Weights of a small GPT-style language model, trained from scratch on English Wikipedia.
Size: width 320, 10 heads of 32, MLP 1280 GELU, vocabulary 8192, 21.2M parameters.
Architecture: LayerNorm after each residual sum, learned positions, biases, tied embeddings.
Each number is 128 + 32 x the weight over its row's rms, rounded and kept within 0 to 255. Layers, rows and columns count from 0. Numbers have three digits each. The size before them is the row's rms in percent of the matrix's.

# layer 9 attention query, 320x320, rms 0.063, rows 258-319, columns 0-79
094:144156122160201102118148120089105133148186069120116085125112103141133189045170116170113101129189078128152143152121080185164156138129097092069088134127125143094114140144130107162112157133115129149188195069060111166125095126131183178097111084
091:121127127106148214117107178083089087140092132114110132082161127120031119105185164188072131143021060115099147139125147190115086097136163095164167093136146161134159146109097104199140166131124112108143112178152117134150123100150120127091169182
099:137089140121189086191140108130078118102165162084168129111119112147124092087106142190156075114174087149152158210138137120164178166137174166070144137117120125164110104156191135115138110076148099105108163211158138064112142128130152133150088171
100:121079098183105071122128113099146179231187159150132104109111133105142105203103115161115141134150145070129103077153131111064182082144092109162164200151099105137138105107080171120118125136103151074144099065133149114123077179126128145164140069
090:166123171206152167088105142197119115156169179172147181169132128139106114097094103161083112124091082101070135064147136128042125129133105136120073193110131116100128077178157107151128157111149132168104151131069159155161137087121174133114150116
096:125113139137220109154173096161156080156104114162104130113102117106128153164137168160115210111190074170140125118060130092129193091104134163098135141137136131150145145183039088086116109151085136108105072089122121060136087111137078097137153146
102:113131107102165144110150133115142142172100167108148201170109138165159140105124159075082142081147151173192160122166126116114173107149095140144120167083133112095144147139149093148167106132123055086139117027107121182151109159108184121160143096
100:113098159141083108155168155146106081163181124042148142099115087169133119073215164061114194089071078173174108153112118198114160109128151096101166106128139138160131156202093129117134095102147144083140123178112154098094165156168156096144142103
097:176128126099163157110084134180166118100171133131140176129117174097124150126195142107176118149168110182146175176113081173107151139130113125155062159159132147123129129162138131104116078182126121097111158072073140137062074113136149085100150151
088:175107161126130142109150111126109147224103127100136089156113155166120140170125066203112119084095185085099133116163151119106130066151149121147111044160160147073163080105142158158132140122138106151151187114117125191101135142129157131096132143
096:137116124165126114071120094155141132083094160089134107106070142130107145112099158112116114114124136092206099235172150109137079131136097123164131135076157135162137123055131121171148181112099140163143151094143092140153100127136126127121110120
097:110122101105148115181179094112110117147166104110162097150136143138096167138192124141123073110120160210047069122130147129179132110114156135145153139180171115151120090117172103115090155116097162143176164158175104106143108166112157100089117227
093:059137081095162121098124178151140122116166114156122060177154154117183136137119103129165199195091143175054177141131175102188135149112095138138109111137133185102090146130119129173129117093096127064158113156156124190127136138094110140119141186
090:124086095076080128150109120145129148092113077142173096113154130107114126089106148112185099211123115145129077177107109091070065126115089147078109127145091142057142143093164179114086125126080102088131121129114051137130173123159159163105134115
104:144128119139137108150139146090158110075161078141102144155119115188223133122097176099150198155058132101076146117149156061054146164093071080088108074174110151170132167149146192061158129157161117141093126132170098157131104063144084161095154099
107:160081114105106098098121102194144144177096141175163141087124144111216138123184113118161153105143141099145128134067124123124166112143092168102079156108106111106132157182137113121121082124117124146124137021156113178090125093113071172105121165
094:152085151142127114153105157117111124128137103056192072125139133104052138145131134133123101152109145061200145147162091138091105137120161114114128120117127138125130150155147155084131152129134160147152157141181203101134185172124165123145153162
092:179181121103123144089081145117105132173169121131088129115105151149104166143173101182127122144121075161185140081190133079230146116116104164187131082146161159132151119186112105174105168095139066143148102140116149134137111131145124103125183093
101:108117102146096120111179042086125148072207125145127134164161149127201185167120142140176176127127120088143065167121135128136128143116088097143129087094106137140138195116114104147127163124182136184133136182138123127115149112099085103094138104
101:077137068116140090091093110151160134137088104121116134182105134109093122078083113039107161144096133186143145168151139141109158125144138107130139048154113120164147144121085186146149036153131085122145133021071145108147102047126150124134102082
093:171133117173170129101084087120116116059118145104114103086148113101197164154099149092138068131161087162172109119151098109154124128111065134149109097167114129133168145105136152144172113055081160101128110071081110111126088114130103162149128109
108:081103097110168125100193132161182132188081131183119154173077161133140145140113178123142116110166127128142133102101163119154118123138102062133087064104094115049162168168154116073097093083157086132125135157035109085134108131094137146140135086
106:204113139096097144140131112187137139125104131116104113130130123122187090136133136212099118098196090085127132147110142136112119133114125168106152125102130183112110096186118121166144122095142170084145131156102145092135165251154123089119122104
116:141108140123163064083160087121091113179120126145084144154105136141115112120138083099141188120166105091112113140142129161124148106120155140081105100143154130173103153158096127049121095134159126131108104114160115105130158101132084131145141165
108:141136131109118138182214146129140105185097159161127155098120139139114106058094183140097133106156095179165098070079109120154103128136136129069090136152164112083111086120126174188140151115079125119110110088158143102088165121145116114154143157
097:119108147173093173082091128218050131128167135053151082119100139085104177173147106123157179090116192155122068148111116139098156159086106097119104101158146120145146116111150107088079139126095155105120105125180122124110106138124150149113111152
096:103111092123193181089172115130117106081096095135139171100098143093047139127138120111147091101236166142160181138154126175107143121189144137125094065145149141094128096087165150107127157114104135128127134166145119112148096133155101129104157132
101:135095136087151146114118183125126140129090132155117117111101103158151130082181135098137133088162175088073159120132106134087108149141137131143148208142128097117117109042207146212169193147090073105136114089184124144120144168150160159138131185
096:084112165191116149134099139130091085109133137153124144077128089152087125115153090132130069099101103128114211120142083153143118128126107112103140123130136137120185184139178072137142120131163124151147134122155113106159211120109114096121094164
089:107135151094126166149127051079147130056127102068118151106134107107092092141136104143095083138064114134137135209093148140154123139128109117198136147119124123150133128126131161112107109175102078140094115196158119122159130157127137112146156132
089:161136131177085156127125152129120108192120122151096089156159152159122088157203134150158137155080086149151158106095137146127103098106117115085157055078100153149128171114072149119117082103138101147123097061144119177101119123150110122118069186
089:160093118130135098095170136085152123192040125173126113211119103107133128121084117124137181156124059165169131138115161120131146123112152101156117083143154080105121128132142128128104146143155145136128107068207124139134129116135129134186144207
094:131143108122106118096126065128103154112137143103106133136138101112204094102120158131164095126186124129201094068142101065082126071093150086127090106101169131071061116123145202160139126080172183118139189179183152181148102163158140119082133160
086:115137102149153140169078116107170118109114120129147168131097177166054147135173140127128066152120110081148174132186088163159102148166144130132112145115127098093139093043102068058075116132158165238130134187065094143137117147150149140168129117
096:148163174105105124095129153144110131145110131120107124113103135147131143147111135149161129098171074107137133138165144097049180101093111129077137111146067101183103146149102169108132172118150134154100135173195106105114126110148119148111097176
090:154106147076116061106170098115139140166121152169150146134105114087152119095131091133134146114022104154168110072226083129120105107125063178126176137111189154153108114093087142096157167104106118155150186123153128160130159174083154097127102147
086:104137060151180095067101078149148156125119109189097086116142122145159125158141113119107073118138113092145124090103140100141090195136109087151122186107122173123155139146081118143145143120095143074118166088148120106102125133171181124052108114
089:130121126140119139140100127187141156110088081125146111118148135060085150089091097152122180098174180170192164159174155131137144136163141126162113076104122122121186134059069146141159133059130164128138106079131101134128145146171121171121126151
084:104126152156096122048110129086134149110116166149120129140093172110093092109130120174124123176202068126077160104141145098182078140133135094137145194142170153139156122132104121129050134117136085115110131097067172079164130100094141189130137094
091:193170140145099096187128135155166133123113107113085063104124107118131130191098117106130054161118141100111204113111102106130137136151149128155196111113171097088137125074096154141180129134126168110056118122104172123093128103111110153172107118
084:139168141102123117137144184108109144131167113165129118109121109197096113205176061154145137195079109057079138096160098151114139159163155107113115152209153095155106141132094087161129082145117143098156174086109134145108153160130109128167118141
091:116112142139168158096156189112150133118131114043094107144088112090083124125128130133119175142118088083110099119092159086130123095152117128180146152159138132159176077058147177130103161115169165089143139129169121117161136067094139115149174166
085:181107075133112215077146128131127129173128110159106179137149134156147119164151119087155166168213125031065179132062106135130139147130118117125142085157084162114115130133117083118114146126141110103164110153070148236076118145148188161120160131
091:115166126123099123151143104119182117128092131096110110190113155069135099146155175104133180140133109127126103165147127099148113148114076079170134115148126154108083135143140143125200190179241156127146069142201092172117168131161139149120109121
085:137121140074148100077125092160073126163176109136136098129110106216073100189126140167082131148086197146100181156111126157069142118154169146202147133186136110156157052129151129086153143147114118151097096142061170096101142164133113132159175142
088:111153098106085071073097095149084121209152104095213172130122083118074113101197118124091146140117143177018101127143157149041124179146147132120158090127128080146175126151092139109175136156090164133156090168152162150143094130153198103077142136
087:123170139123155180185110137201153135112116140081168081101154109111129077167171165122141098096175124124076096155125113102059131124146124141094108107132136100051158141118144083156077223142130144105053149136142133103151139159095068138109181131
089:108164120134141104140083192149149091182149146081091145095172154039111118089101125086136085147136153113095143129164068131045174155147113093161117107104095160159153192097091120146126116094157155078110127089121156099043177234083111089165160142
091:120162094179173150181145154123212144113106122140127158089089126094051136149131145137126097151121189125183149155140110109123141075136123166163186208102085114105144154169226090129139156161132168170183108111127065136113135140115130133088104114
095:144130150100099102107089130120140132106153121087121113128148124095190059135152154135167170140123119110102109126142179111100110143135145138137163127129112169074092111169122114082105126159075134126122111107101164082128105203153125111106112098
088:151156112128125113117099134109157132185127115087113088179091141094035137103116141137132135131211110142158147157132118151069160153151143077140129093080143162076103112071147183153040098112121106133128087094137151078070114166051114106105107158
089:111146128137100062103166091158114148161143112132154071125155138079068118184099147114113164102063167202171148120110159204097168066098105163148162101123106144107108180151115113114070163143144111099161116140124077155100122079140138141106130080
095:136126084090134145143185120130179164050134140162135151127110097112149137096105081083126147164098156094101141126128151150120124107132102061160124137119162156149103120121131180077170201144100115033110135149189141174128153188132179114120133187
090:093104178145120084110119144074075133214162190091133127149160196072175169152118161075109106127106195135107178138127135150149113114108141083152106091137130143114160185153152162147143109112122103142136129091185158096130164169084126127210160123
092:154088150138122149118135123064164140163170054183113127180129119098114104167116127168101132153105132176099058117106137134150150136127135098066200125152136170125103097139145160102161134200121114071133152204120172122166145145137137179111125109
091:094141191164110132144105124089133163098107143114127169107115122122131090071140139172145143192129149122040148105126118153112118141113121108112131068083120167117134171172175134117139044209151144081145121112189100184121159072197181156210128134
087:133117089140118076162134119078141142161047102087083152106099154086089112123101196197107083118160136151133123124130133134062160116078092162098138140111160192139123110112129080206141158107078102126118136104107138184058113171157114149116111112
094:159153138068099123117087037150178137172082157171160120102146136099236140100140089096123083149126117169132038147130141114128105153135128177163110177104120092132126114193146139110161130121141126172166145155162138137095130050138136125141146156
089:122115096159088134133131163107142159164117108033120157185145105148109121146093134155094191097120084130080077140130131166121086112096103159140136130131158113140155117079137143103155139090133146105128100156115130134158144151130074160161100120
088:130074148123139176157134177153114181143120144116190115162131124179110079076100095142111083057140123116158161107123111166157137086090122190142114128137068172099106102088112105086096166102171151181108108134135175112043124153177144105072194120
091:097171121143132150157153166124136098123152106069137184170157104124106091110120135113133135162041131110093157148181096163097132111094121133220123183158153127170116177125107092101164141118119130108129110133107143129141121137087129126102145113
091:114105133120140153118126142090148148158155121175135114084068113142223081175143090107129094110143139046105157141130109094130120122138131176125110115149107120127124118105108132142150131150092138085135109069121158156164092176192106094176143119